Weights of a small GPT-style language model, trained from scratch on English Wikipedia.
Training: 476M tokens, 14781 steps.
Each number is 200 + 20 x the weight over the matrix's rms, rounded and kept within 0 to 999. Layers, rows and columns count from 0.

# k: layer 9 attention key, 256x256, rms 0.26, rows 89-109, columns 192-255
# q: layer 9 attention query, 256x256, rms 0.268, rows 90-109, columns 192-255
# v: layer 9 attention value, 256x256, rms 0.333, rows 64-95, columns 192-255
# o: layer 9 attention output (transposed), 256x256, rms 0.442, rows 64-95, columns 192-255
k89,193,221,163,184,189,188,203,181,211,232,188,224,191,215,179,195,202,154,206,192,209,187,199,224,189,195,190,193,218,223,217,210,199,224,235,177,210,205,219,217,212,162,152,196,229,175,180,176,239,187,226,208,201,205,185,182,177,239,230,197,184,177,199,184
q90,245,230,212,204,216,193,206,168,192,191,193,251,204,220,211,221,197,222,172,183,226,151,176,181,220,208,209,197,221,204,199,189,220,194,194,205,233,218,187,192,180,198,193,203,205,187,209,174,154,224,202,189,190,220,186,179,172,221,176,193,208,194,192,201
k90,226,214,222,208,215,157,186,198,209,206,195,220,196,212,204,194,193,224,190,222,178,177,193,202,227,181,188,189,214,205,202,208,210,210,204,208,192,205,203,193,161,175,169,194,221,205,209,193,201,203,209,171,196,213,200,174,192,197,202,179,177,192,219,185
q91,203,225,213,206,184,218,192,202,174,179,170,181,220,220,208,192,220,201,190,211,226,201,204,174,189,218,163,198,175,203,196,165,193,201,180,188,210,177,221,203,202,182,190,205,190,219,208,196,206,186,198,208,163,206,223,171,191,213,213,174,196,198,181,210
k91,191,191,238,222,190,211,180,169,163,209,193,210,197,221,202,198,183,180,170,196,240,175,190,172,198,211,198,220,202,199,209,184,189,189,189,208,197,171,203,187,175,213,192,212,180,198,204,195,214,208,166,184,159,230,218,236,221,224,207,173,191,175,215,161
q92,176,184,163,229,187,182,178,218,226,174,208,215,181,202,215,212,196,188,210,173,199,178,174,213,205,172,185,194,243,186,207,193,183,201,211,197,199,217,187,203,198,184,236,162,177,183,193,178,195,201,186,211,162,192,186,190,199,176,218,180,230,175,209,200
k92,189,231,235,205,205,185,234,193,167,188,252,177,206,206,205,230,218,206,176,187,198,197,244,177,158,204,230,187,213,190,209,189,242,167,197,182,170,203,195,228,236,218,228,197,165,213,197,189,237,185,192,204,160,203,226,247,190,179,216,205,205,211,146,175
q93,184,201,213,210,176,177,187,228,220,164,222,208,197,159,212,187,180,212,188,219,174,193,173,245,192,186,249,194,198,207,220,234,234,164,204,218,171,209,175,185,224,200,182,203,187,213,220,186,205,217,183,221,174,173,204,185,169,170,207,223,210,193,215,214
k93,206,232,203,196,188,210,201,211,200,195,200,178,232,200,227,213,217,162,207,186,200,203,204,209,215,196,197,226,186,182,207,180,167,198,200,215,205,207,173,235,245,191,203,221,175,178,215,187,166,231,213,189,170,205,172,185,195,200,199,213,206,137,217,228
q94,215,206,191,218,223,214,174,190,207,213,189,203,191,191,177,176,162,198,181,200,203,185,228,193,219,200,162,212,188,200,185,215,179,210,171,215,203,222,225,215,194,195,222,206,198,186,206,219,207,178,198,183,204,198,181,200,203,211,210,210,175,200,194,213
k94,218,219,200,233,175,209,184,216,186,168,204,245,197,178,191,207,220,219,169,226,207,215,219,205,171,198,200,210,204,220,214,217,190,172,199,198,175,214,212,205,216,225,192,206,188,216,217,183,191,175,204,201,215,181,219,215,189,188,195,225,156,194,202,206
q95,214,228,199,208,242,173,195,215,189,186,187,198,216,191,168,183,201,211,174,159,192,188,228,219,212,230,194,205,203,207,191,194,212,203,176,193,202,188,199,220,193,205,210,209,213,193,206,187,209,209,210,208,239,211,194,192,178,223,200,191,205,180,192,193
k95,206,223,217,188,225,164,180,230,200,203,212,176,187,199,164,202,180,212,179,193,200,182,185,189,205,232,209,224,161,172,188,205,197,225,181,218,232,184,214,208,231,199,215,222,189,201,216,208,195,213,220,197,227,223,195,168,177,205,189,189,199,238,218,236
v64,196,181,192,208,216,196,199,221,173,189,172,181,200,196,214,181,168,235,179,193,198,187,194,193,209,185,187,163,209,211,188,221,208,212,180,232,218,191,213,206,188,188,202,199,186,219,189,179,210,197,189,176,170,232,188,200,197,207,182,203,188,202,198,191
o64,200,199,235,193,191,190,221,187,202,193,199,223,187,194,209,227,215,182,225,200,183,229,209,208,167,204,190,211,177,184,179,188,195,196,232,202,222,205,173,172,216,206,212,185,199,212,194,194,205,211,219,198,219,184,199,226,193,190,231,216,225,216,221,178
v65,196,179,184,174,215,214,181,191,201,187,188,214,184,205,187,180,222,193,247,220,180,193,237,185,189,212,175,232,198,224,207,210,174,184,188,182,215,211,208,211,200,191,165,245,194,206,199,207,194,189,195,186,183,195,171,177,268,246,188,214,219,186,225,196
o65,198,214,212,202,182,191,213,195,189,203,205,192,226,181,218,220,167,224,196,190,212,194,156,208,210,212,228,164,207,157,189,206,188,222,198,213,208,183,187,213,186,204,201,190,190,182,201,224,199,206,194,189,216,210,185,193,167,176,221,188,208,188,190,202
v66,162,213,227,224,159,226,189,208,151,222,230,170,220,204,224,184,204,154,184,178,173,213,186,218,226,178,175,188,219,201,234,179,161,194,212,201,202,182,201,195,219,232,198,186,203,242,195,177,225,216,171,185,203,202,218,189,236,183,214,213,193,205,202,204
o66,226,229,165,186,187,195,200,183,200,213,172,190,201,190,193,230,204,209,205,218,201,217,219,183,202,202,204,223,169,208,192,214,188,215,191,193,169,186,207,193,193,192,204,210,221,184,215,234,202,186,225,211,196,176,196,210,196,195,217,172,186,195,180,188
v67,184,213,187,221,190,193,202,186,161,222,202,268,210,177,207,223,187,195,213,209,210,203,203,219,192,192,182,224,227,196,199,199,214,174,186,164,201,187,200,176,157,195,226,234,200,224,173,190,186,184,193,229,191,191,174,188,181,209,185,193,177,212,213,204
o67,190,192,216,205,202,180,206,214,216,184,205,214,161,214,196,176,211,221,191,201,205,187,197,184,188,191,225,172,214,200,197,186,237,232,216,205,236,218,199,201,244,194,207,201,179,197,213,161,238,217,197,211,208,225,232,167,190,199,222,195,229,219,196,206
v68,172,220,222,207,217,178,196,215,200,183,213,175,178,204,204,182,201,221,170,200,178,193,199,235,207,198,182,194,213,197,193,182,195,188,201,188,152,197,210,208,221,216,208,209,173,202,195,160,207,181,209,192,150,166,187,249,216,218,173,201,178,210,183,230
o68,207,200,204,191,199,213,210,221,187,204,204,217,198,207,211,192,217,188,195,197,195,209,196,208,173,187,214,206,170,238,196,212,180,204,213,192,215,185,222,189,165,198,182,182,219,212,198,204,228,232,238,210,193,214,190,195,190,191,203,223,206,223,239,182
v69,167,182,167,188,197,214,184,185,189,196,182,207,235,219,224,218,182,193,196,204,188,189,187,205,233,210,191,219,183,213,222,182,153,229,196,172,233,199,169,202,239,224,214,221,239,201,202,208,180,173,198,179,193,201,177,186,195,215,209,193,222,173,196,196
o69,193,203,211,215,207,199,185,183,237,211,224,201,203,178,180,189,188,224,198,194,195,198,186,175,215,198,184,194,196,200,204,198,208,170,196,209,190,199,184,199,184,188,197,221,190,183,198,187,190,197,196,211,192,199,229,179,211,205,173,188,207,191,207,199
v70,180,188,167,181,151,184,198,192,177,219,206,221,199,246,207,169,209,194,175,221,211,214,198,196,200,184,208,207,174,240,218,218,190,180,197,220,195,206,216,197,181,174,216,205,198,204,196,213,202,189,221,206,184,203,182,193,169,194,160,178,158,206,204,202
o70,224,213,201,205,229,212,186,221,173,197,225,225,160,222,205,211,192,216,201,195,173,182,206,189,168,197,232,171,201,209,185,205,226,216,216,191,223,216,194,197,227,188,207,211,194,192,187,197,211,218,199,182,207,217,215,193,190,220,200,226,201,226,215,177
v71,207,225,204,197,205,199,191,190,189,197,199,203,209,195,222,193,215,225,235,185,215,198,229,190,230,210,173,196,197,211,173,206,175,180,181,191,206,201,174,179,201,160,199,191,189,202,173,210,197,193,180,202,199,204,182,167,169,193,169,233,209,180,208,201
o71,204,172,180,186,181,176,182,176,230,197,195,187,196,160,189,182,193,181,198,199,195,176,190,194,213,193,211,208,220,174,217,194,213,224,213,213,210,190,217,205,195,212,190,199,198,192,197,217,197,189,190,212,182,196,228,220,221,200,197,181,179,203,188,217
v72,196,182,228,196,165,216,173,189,208,197,179,225,218,199,206,223,194,169,205,197,207,163,204,207,192,195,211,200,149,187,220,217,161,189,201,191,199,168,185,190,223,181,190,213,198,207,188,222,216,215,202,204,199,183,195,154,204,208,212,195,196,183,248,167
o72,196,216,186,202,208,187,177,202,194,222,187,205,216,207,200,200,183,217,204,217,207,208,173,201,213,213,178,194,209,204,226,189,201,212,182,222,191,211,205,219,191,184,204,197,194,158,212,210,175,167,176,208,184,197,228,212,211,214,213,184,211,184,190,200
v73,210,174,231,205,220,179,212,220,199,177,214,197,214,198,205,190,195,231,176,210,176,218,223,187,179,181,194,172,191,205,205,208,230,201,202,209,213,199,195,196,205,165,233,201,184,203,203,204,200,210,235,193,222,230,209,196,176,214,195,189,161,203,181,231
o73,208,226,225,202,189,206,198,186,187,198,201,224,173,229,182,194,207,189,194,194,183,199,222,189,205,190,196,221,205,199,204,202,180,205,195,193,178,182,189,180,220,213,184,164,212,219,206,222,188,228,203,197,206,197,180,230,213,196,198,207,202,230,211,168
v74,190,198,187,212,221,210,214,180,191,177,204,199,200,209,200,186,203,205,245,176,205,191,204,182,199,184,203,221,220,215,182,239,198,223,195,195,229,197,201,192,200,231,228,214,181,206,193,208,203,191,195,228,209,194,199,213,179,184,217,157,186,182,156,216
o74,188,223,229,191,199,195,176,215,201,172,206,197,213,167,188,222,193,196,171,190,202,193,184,196,196,208,214,199,195,192,189,186,249,167,190,196,197,198,185,176,217,199,199,217,213,221,185,179,182,217,212,191,202,205,212,203,188,207,194,196,197,191,205,194
v75,197,206,178,220,211,195,210,180,204,210,200,191,190,202,172,181,206,205,202,241,257,222,202,181,188,223,209,188,198,230,233,252,191,225,208,198,174,203,220,190,201,216,177,206,192,202,208,204,188,194,214,187,202,177,179,197,169,246,169,216,165,210,190,221
o75,207,202,205,168,202,212,180,216,191,190,226,201,215,178,198,203,197,212,178,196,176,177,197,186,201,179,228,191,202,196,159,198,223,182,203,178,184,203,186,213,209,190,208,221,215,230,184,174,209,204,203,205,224,227,192,224,191,179,197,187,224,203,187,211
v76,201,199,206,219,190,162,183,206,195,226,198,224,203,199,221,209,203,179,168,195,212,200,208,187,241,213,205,205,227,217,204,172,200,189,193,198,229,208,187,226,175,227,193,190,199,190,233,213,192,199,203,231,193,208,244,212,199,223,188,222,198,190,198,224
o76,178,206,220,180,191,217,206,205,207,192,186,175,200,195,188,190,206,207,200,211,178,208,199,186,159,167,223,200,179,204,196,190,209,198,200,194,201,186,218,196,223,191,215,210,211,191,180,198,194,202,209,190,180,205,195,208,220,153,199,188,208,228,216,185
v77,199,238,239,207,212,198,167,203,213,181,195,208,207,212,202,180,180,204,177,201,216,213,206,168,169,187,204,186,203,208,188,215,224,186,216,198,227,189,199,213,199,198,227,201,195,197,203,206,228,224,213,165,203,203,197,225,198,184,180,194,234,220,215,186
o77,196,175,180,210,196,201,221,201,196,218,207,220,199,213,232,223,220,179,226,197,206,209,205,206,184,197,182,226,213,203,229,196,155,189,194,219,197,200,189,203,173,198,195,189,221,212,196,205,193,199,223,223,190,185,194,203,190,222,211,219,171,213,200,181
v78,208,189,202,220,211,168,203,193,210,218,175,205,190,199,191,221,201,186,173,208,223,187,204,175,206,180,232,173,214,232,204,219,190,205,218,192,188,231,195,208,196,199,199,196,236,184,192,243,217,173,218,167,180,218,188,180,200,205,189,176,199,205,216,203
o78,214,205,207,192,208,209,196,199,194,201,219,223,205,197,220,197,218,197,219,207,187,184,228,206,185,223,200,176,180,175,208,194,220,163,203,205,199,214,175,178,200,195,190,197,194,184,176,163,176,222,214,235,204,224,204,221,192,206,214,227,205,206,196,206
v79,187,225,216,207,170,216,194,230,181,186,189,171,185,203,215,204,194,208,203,210,189,205,203,230,161,205,193,197,226,232,223,207,205,218,213,187,173,197,195,190,214,212,214,207,178,228,198,195,210,160,268,170,183,210,170,221,182,182,199,204,197,220,192,199
o79,221,190,171,223,212,199,210,186,197,190,202,213,192,199,179,212,191,204,177,181,197,200,201,197,210,202,216,185,209,178,198,187,202,175,207,204,178,213,206,203,207,187,199,177,186,204,210,207,200,227,174,209,232,187,209,184,204,183,225,216,184,196,188,184
v80,221,149,208,192,188,211,221,174,177,197,200,244,221,208,222,219,183,191,283,216,246,181,186,161,255,208,198,217,189,215,184,225,160,180,187,203,209,221,210,204,214,202,228,204,215,164,185,197,227,237,188,168,193,213,177,216,203,178,198,225,211,198,178,179
o80,183,217,183,224,205,169,186,193,220,189,192,178,230,168,206,205,176,211,195,144,183,191,181,197,176,213,188,215,211,165,208,175,232,197,185,182,182,189,183,219,207,203,189,236,178,235,214,177,165,194,167,206,224,190,217,181,219,207,200,183,220,154,193,191
v81,200,216,194,170,220,208,219,187,215,172,221,185,202,195,176,182,206,187,169,211,165,211,189,175,175,204,199,160,194,202,216,185,226,175,208,190,207,213,192,194,147,186,189,168,202,185,196,195,202,175,172,197,228,190,213,219,182,186,198,193,217,208,215,204
o81,183,192,203,208,210,209,201,225,211,199,185,199,199,195,206,171,224,199,218,216,209,196,195,212,213,191,183,203,191,189,211,216,166,227,215,174,186,212,199,201,221,221,188,171,205,211,194,206,202,200,230,179,182,184,199,222,204,203,196,207,187,205,197,191
v82,197,173,229,226,178,206,205,207,231,218,209,197,192,204,200,203,204,193,189,194,196,192,190,175,218,239,169,196,209,231,195,202,179,189,208,195,241,180,189,194,186,209,187,264,200,199,179,208,200,210,177,188,166,206,167,203,211,188,211,210,185,180,195,200
o82,180,222,176,194,227,214,192,187,172,182,182,234,176,224,216,212,193,212,189,181,187,200,208,180,184,201,209,181,184,189,192,206,202,198,202,197,169,211,175,208,200,205,194,193,209,175,210,176,181,212,218,203,199,205,206,181,190,201,189,185,208,195,208,192
v83,171,166,190,194,193,219,179,187,179,180,198,218,200,204,223,182,197,225,244,211,215,198,225,223,196,195,208,228,190,208,206,197,182,236,178,212,232,202,191,193,194,170,219,203,214,201,221,198,177,221,167,192,199,199,177,188,244,191,200,183,214,186,181,225
o83,200,226,192,190,197,177,211,196,204,216,203,201,191,191,198,200,179,210,192,189,231,188,205,171,213,209,200,199,201,192,185,185,199,209,187,209,195,191,210,208,199,207,216,218,194,211,201,179,200,189,189,189,204,191,197,208,201,232,201,206,210,213,218,186
v84,180,160,214,211,177,212,174,169,192,236,200,222,223,219,209,197,215,221,240,188,187,200,192,225,226,203,187,215,232,240,197,194,180,234,196,214,210,234,214,189,184,196,224,229,236,181,194,195,215,192,194,200,213,189,214,176,235,184,165,204,183,197,227,171
o84,240,212,187,213,225,233,187,202,214,199,205,186,180,176,193,217,190,205,185,172,200,171,202,176,215,209,227,193,191,181,171,191,207,197,194,187,199,192,193,187,202,209,180,211,178,194,206,164,167,207,190,212,209,225,175,184,177,206,196,208,208,188,188,214
v85,180,214,194,194,184,198,189,209,186,218,183,205,192,228,147,203,185,210,157,199,197,164,233,197,183,175,222,181,203,203,184,193,206,180,225,210,189,196,212,213,193,232,163,195,175,215,195,190,228,144,190,212,183,174,204,218,191,212,188,198,189,208,231,222
o85,204,217,182,195,208,221,213,217,198,197,196,193,177,213,219,182,238,183,211,220,190,246,213,174,179,194,193,193,194,223,209,218,184,210,199,195,201,209,199,170,218,183,225,191,209,187,208,227,219,226,205,188,188,180,199,199,212,183,195,227,213,223,172,181
v86,199,189,177,234,202,166,183,215,178,205,221,215,188,173,199,210,202,193,215,178,232,208,209,181,186,187,173,208,192,214,173,191,219,180,209,218,191,205,228,211,191,202,209,216,197,190,192,197,176,204,211,222,211,232,200,176,173,174,214,195,189,204,167,222
o86,232,230,218,174,201,193,204,192,208,178,208,233,190,204,198,212,223,203,186,212,188,215,235,201,187,204,228,190,206,205,214,203,215,217,179,189,213,200,198,187,218,225,199,222,212,211,185,185,199,208,199,220,206,225,176,212,225,212,177,168,201,187,221,194
v87,189,230,191,198,186,184,200,210,184,191,191,194,193,205,183,191,195,193,190,198,187,198,189,221,215,201,216,178,206,195,167,178,174,172,208,189,174,181,175,203,236,240,189,223,179,200,193,221,196,184,185,219,192,203,225,229,215,193,224,194,224,191,196,212
o87,182,179,187,218,197,211,215,184,224,214,202,171,210,188,232,200,179,219,183,197,227,225,200,198,201,185,173,212,183,216,213,217,208,205,203,220,214,208,195,205,190,174,182,179,208,195,194,186,241,179,216,204,171,185,194,191,203,201,201,191,174,202,215,180
v88,181,181,187,240,228,171,204,195,192,189,228,184,218,213,215,207,168,175,148,201,195,170,192,214,194,222,200,202,220,182,207,193,211,178,198,213,182,184,194,242,214,189,200,204,200,240,208,187,217,224,188,211,211,186,244,151,223,183,199,205,193,214,215,163
o88,194,207,193,179,200,205,202,210,219,233,171,200,213,196,201,216,195,220,233,221,194,219,204,198,200,199,217,229,175,188,214,207,186,199,183,178,203,178,193,203,219,241,216,214,212,161,204,200,177,173,193,200,197,189,173,192,186,207,209,211,198,177,203,195
v89,195,202,196,188,224,221,186,190,224,207,194,203,208,187,210,187,222,202,216,214,218,197,200,196,206,184,208,244,197,207,189,209,192,226,167,198,230,203,202,171,204,174,220,195,238,156,174,240,149,217,230,170,216,218,174,209,227,245,172,189,192,179,182,173
o89,232,187,194,197,232,186,198,202,191,174,196,206,170,202,170,225,180,185,194,176,196,159,198,215,212,211,210,159,235,184,182,173,215,208,209,213,197,208,203,215,179,217,202,192,171,203,175,162,174,185,196,214,202,205,186,184,218,190,219,216,208,213,196,210
v90,225,209,197,178,199,166,215,194,198,203,191,157,204,215,227,196,226,222,173,221,183,197,196,205,207,206,218,221,200,200,202,185,203,223,225,220,204,184,194,197,185,263,194,181,196,209,195,188,201,202,211,202,197,199,206,207,195,225,214,191,207,192,207,211
o90,197,201,179,205,212,234,175,205,220,199,195,203,180,171,177,177,182,208,189,194,229,209,196,191,212,167,181,176,205,196,207,184,195,215,205,170,202,189,213,207,199,178,219,207,203,179,201,203,194,207,217,196,200,207,186,205,215,187,196,198,190,197,218,190
v91,175,198,170,207,178,210,174,218,205,219,223,219,210,193,221,211,220,191,250,212,201,193,213,182,242,230,192,235,212,180,206,198,200,218,188,204,246,219,183,245,211,194,225,223,232,180,201,210,191,223,215,183,194,212,187,182,210,238,210,225,196,183,209,246
o91,229,196,220,206,211,184,215,190,207,171,177,197,186,193,195,228,155,209,202,196,200,173,198,211,171,197,204,176,188,196,197,178,229,194,168,179,196,200,174,202,203,206,170,179,174,210,219,189,206,203,188,198,225,222,191,186,216,195,183,188,192,202,211,180
v92,201,216,168,232,195,212,234,200,194,211,193,219,181,202,184,213,161,210,194,193,216,213,200,180,207,213,195,200,191,207,189,189,209,203,186,219,199,162,192,199,204,226,195,192,180,229,221,187,222,251,199,181,190,183,203,204,170,183,198,216,220,209,224,215
o92,191,194,229,176,198,198,186,217,200,193,203,175,196,196,193,179,223,202,220,214,198,223,197,200,194,183,192,213,186,197,205,197,210,214,226,180,216,210,201,197,193,190,182,187,220,210,208,210,202,181,193,201,207,201,195,204,211,214,198,200,194,182,203,211
v93,203,178,195,194,214,226,198,194,189,219,205,211,204,187,194,233,184,213,241,220,230,203,218,210,230,183,196,181,209,198,207,198,199,209,151,215,233,223,197,196,198,213,184,238,218,170,164,192,178,187,224,197,181,216,185,184,202,221,171,185,200,189,180,207
o93,198,228,182,226,214,184,172,185,204,180,189,201,184,226,210,204,212,194,179,195,176,197,187,172,180,227,223,213,196,187,201,195,214,183,191,184,217,215,194,212,191,184,192,188,183,187,222,184,208,210,186,210,202,199,190,177,189,202,195,218,214,203,212,197
v94,213,168,138,185,201,247,206,201,221,178,234,193,206,196,218,181,192,195,198,192,205,198,176,211,207,181,215,204,238,185,198,151,188,196,177,213,210,193,162,191,206,191,192,169,207,194,214,186,196,172,210,167,176,175,204,189,214,184,197,188,204,198,200,229
o94,197,192,202,217,179,175,194,213,193,219,182,198,197,197,205,221,209,198,188,215,182,193,183,198,200,178,189,211,167,203,201,214,200,200,211,179,203,228,192,208,185,197,218,225,199,193,186,205,192,213,205,208,218,187,205,181,240,217,221,228,194,210,202,170
v95,188,221,198,200,201,195,198,218,189,212,188,209,224,190,179,217,185,209,233,223,234,227,207,215,198,207,186,237,205,215,186,227,180,221,197,194,200,207,178,207,201,198,187,215,215,183,220,177,208,207,212,217,211,188,223,197,186,190,203,206,184,198,211,172
o95,181,191,212,192,193,177,216,221,228,184,196,185,194,200,193,180,196,192,181,188,208,198,169,198,220,193,212,179,201,183,176,189,222,213,224,236,199,174,181,192,207,194,200,209,186,202,217,188,185,192,192,208,224,191,187,188,208,202,203,174,205,159,197,227
q96,204,214,169,189,226,208,191,187,221,200,195,213,211,197,184,209,219,214,200,206,199,192,227,149,123,168,209,201,205,160,176,187,216,184,202,173,195,202,230,207,252,144,231,223,175,220,209,208,187,196,221,209,237,223,217,195,199,241,192,190,177,229,190,194
k96,189,216,207,205,223,188,218,237,183,209,212,189,207,202,174,194,183,219,191,210,212,188,191,235,208,231,203,197,169,223,199,214,209,198,183,215,210,184,199,235,175,218,189,184,232,200,192,194,184,218,194,216,206,208,170,195,167,199,226,216,228,202,249,213
q97,206,175,197,211,213,229,233,213,182,151,207,181,178,208,179,207,223,181,193,176,206,199,204,208,202,187,173,206,249,215,188,193,192,201,214,191,193,238,183,173,202,181,207,180,209,195,167,194,199,226,222,187,247,169,171,237,219,212,219,205,218,179,206,195
k97,171,170,230,196,186,177,209,222,196,207,210,221,174,243,191,179,205,234,212,185,228,221,234,219,198,199,221,158,130,206,165,215,200,195,191,219,203,185,203,224,229,207,184,200,232,232,172,219,230,196,224,219,187,192,236,202,201,197,178,209,247,173,228,243
q98,248,194,201,208,177,248,172,219,188,183,185,158,200,206,188,176,213,212,182,188,230,192,174,171,169,157,147,251,208,246,202,228,182,247,244,182,221,212,233,198,171,156,219,170,197,187,193,181,185,180,209,170,191,159,187,154,253,222,202,203,281,220,192,237
k98,238,225,176,202,192,200,215,202,222,204,207,178,158,177,231,160,202,171,211,243,197,180,188,171,176,185,203,239,250,209,229,207,209,204,189,173,218,187,212,176,171,160,203,167,191,167,226,208,225,200,197,213,184,187,209,209,207,234,183,197,186,221,161,220
q99,183,213,176,190,223,212,193,224,231,218,174,179,206,203,209,214,200,219,192,198,228,206,181,202,202,193,175,194,213,216,193,203,194,183,201,190,190,212,181,208,197,198,196,188,223,167,174,210,194,189,225,178,163,224,219,169,230,205,188,204,234,187,193,202
k99,210,207,221,203,195,200,192,207,194,198,208,194,207,202,204,202,218,229,194,184,203,214,195,230,204,219,195,204,184,169,199,188,194,204,196,215,210,196,200,210,213,166,213,189,194,215,184,193,183,187,204,212,182,211,195,182,177,188,216,212,221,222,202,199
q100,157,186,179,219,199,209,187,201,180,142,188,172,204,224,215,183,206,165,224,187,223,228,200,171,208,185,192,225,174,196,205,215,190,192,175,180,187,202,191,217,166,198,225,202,211,204,210,217,184,218,182,191,142,162,225,172,223,174,225,215,234,159,179,180
k100,214,183,181,230,202,203,211,206,191,174,213,173,184,161,202,179,194,176,200,230,187,197,174,200,180,210,184,217,226,178,209,211,198,216,203,194,195,187,219,188,181,188,202,184,196,224,230,190,173,185,172,217,212,190,193,212,192,203,239,200,194,208,187,181
q101,179,200,190,184,213,171,207,240,243,189,196,187,201,191,196,161,200,124,215,198,150,188,158,232,162,231,214,211,242,160,150,199,180,200,203,216,256,175,167,187,190,194,156,200,201,177,152,196,190,193,224,227,226,178,207,230,200,177,248,187,179,238,190,199
k101,196,212,196,206,230,180,174,233,227,175,218,187,199,187,221,174,209,193,230,223,133,192,176,217,160,225,237,190,192,151,173,205,213,193,187,255,229,185,198,153,181,181,164,187,199,182,178,232,224,227,219,185,249,180,218,223,199,178,199,175,169,214,164,207
q102,211,179,185,153,203,196,185,233,181,205,224,198,188,214,179,196,203,181,199,182,211,228,218,216,218,151,196,188,164,217,202,198,196,176,172,159,181,222,198,190,169,199,255,211,190,187,206,210,192,227,210,155,141,199,216,238,202,208,219,191,175,216,189,205
k102,211,215,192,175,201,231,201,233,187,206,196,226,180,219,163,188,215,153,186,186,186,225,200,209,196,185,158,201,185,207,198,240,190,184,199,183,181,199,184,198,207,198,273,197,211,221,175,205,202,205,181,184,161,183,189,233,218,218,241,194,200,211,188,198
q103,227,231,212,190,188,182,228,164,187,205,215,180,244,196,180,233,233,238,192,161,199,187,201,220,182,140,205,187,164,196,213,214,234,195,205,207,171,240,217,228,222,181,215,206,232,219,197,219,201,221,157,170,213,194,213,183,184,213,214,208,196,217,209,163
k103,234,253,219,184,193,208,215,192,163,192,200,184,233,236,171,175,224,213,127,166,208,236,176,220,159,163,195,240,175,203,223,198,207,224,169,176,180,213,201,236,264,182,222,210,208,242,200,170,164,197,161,199,212,176,238,185,181,195,208,191,232,226,199,196
q104,162,216,231,185,181,193,195,200,159,187,187,196,198,238,210,228,202,194,204,214,172,237,220,179,189,243,207,185,209,179,218,219,192,191,208,199,208,196,186,199,225,210,202,217,188,189,198,174,220,176,188,231,204,193,213,188,191,185,195,218,197,210,198,214
k104,188,230,194,233,212,221,209,211,231,179,195,206,200,201,217,195,194,205,202,183,188,185,231,215,187,195,234,207,182,223,173,184,204,217,175,193,189,225,197,225,209,184,181,185,214,211,223,223,192,210,211,195,186,224,200,200,195,260,208,189,218,228,181,221
q105,238,191,184,205,143,228,177,208,182,211,204,185,205,213,214,189,194,211,179,189,208,210,171,183,189,188,199,219,198,192,233,209,195,237,210,215,207,211,223,217,189,172,215,250,176,193,238,213,203,171,179,209,184,168,208,181,206,215,210,167,211,201,203,197
k105,211,180,151,219,208,221,197,213,197,208,203,207,180,186,233,205,177,172,224,206,194,190,218,187,204,189,214,197,222,174,225,209,225,197,187,199,235,209,236,174,197,189,206,175,204,152,204,188,226,224,174,247,185,187,194,201,216,217,170,189,151,167,177,185
q106,177,226,203,221,180,177,159,203,221,242,183,194,238,229,232,179,187,192,185,213,204,208,190,209,207,197,215,238,197,209,240,211,201,206,198,190,197,186,188,218,190,214,214,212,197,175,235,205,192,163,200,203,151,197,226,183,183,224,205,182,222,197,195,204
k106,234,223,197,219,185,175,166,192,201,171,200,192,207,173,195,177,218,193,210,197,174,208,186,227,199,203,178,248,227,189,229,182,179,217,198,179,221,181,188,178,213,215,193,193,164,196,203,199,197,188,171,215,212,186,199,202,188,213,198,210,201,244,173,189
q107,153,215,201,178,195,192,203,199,205,245,205,188,183,195,198,203,185,200,171,219,207,193,188,194,246,203,241,193,210,186,191,159,204,180,171,195,157,220,168,208,209,230,161,215,186,195,219,204,218,195,201,215,204,258,191,241,143,198,192,176,193,200,232,177
k107,150,188,209,193,208,207,210,194,201,236,186,197,203,223,201,267,181,230,175,143,222,220,225,189,226,197,207,162,169,214,157,190,199,200,206,213,191,213,205,227,219,233,188,220,230,221,186,216,210,201,158,211,192,234,197,187,193,199,177,194,239,198,233,223
q108,190,203,208,183,175,189,201,204,207,193,200,208,182,177,209,203,185,210,185,240,216,203,181,203,232,218,207,191,219,211,182,198,195,164,187,181,170,198,175,200,199,201,179,237,186,199,236,196,200,175,190,201,195,216,212,201,181,175,192,183,219,191,210,186
k108,175,197,195,182,200,197,196,209,201,207,207,220,217,186,185,213,195,221,149,184,229,208,215,184,232,227,209,172,187,209,176,191,204,179,158,215,199,208,204,208,218,211,195,222,229,215,215,225,170,179,136,224,186,211,191,230,210,182,218,185,204,183,206,198
q109,247,199,203,220,201,206,202,226,196,203,223,199,206,205,169,218,241,225,186,152,216,219,205,207,202,171,191,218,183,191,226,222,216,196,184,202,230,188,223,206,188,162,180,180,167,247,194,194,186,182,174,179,182,214,195,191,222,206,171,217,231,233,172,205
k109,212,206,219,185,183,202,221,218,222,188,224,227,195,232,200,216,235,220,186,167,228,214,206,178,216,187,207,227,207,234,210,224,240,188,185,199,187,212,161,193,158,168,184,205,179,247,212,187,207,192,195,179,186,204,195,197,219,212,171,224,246,221,203,169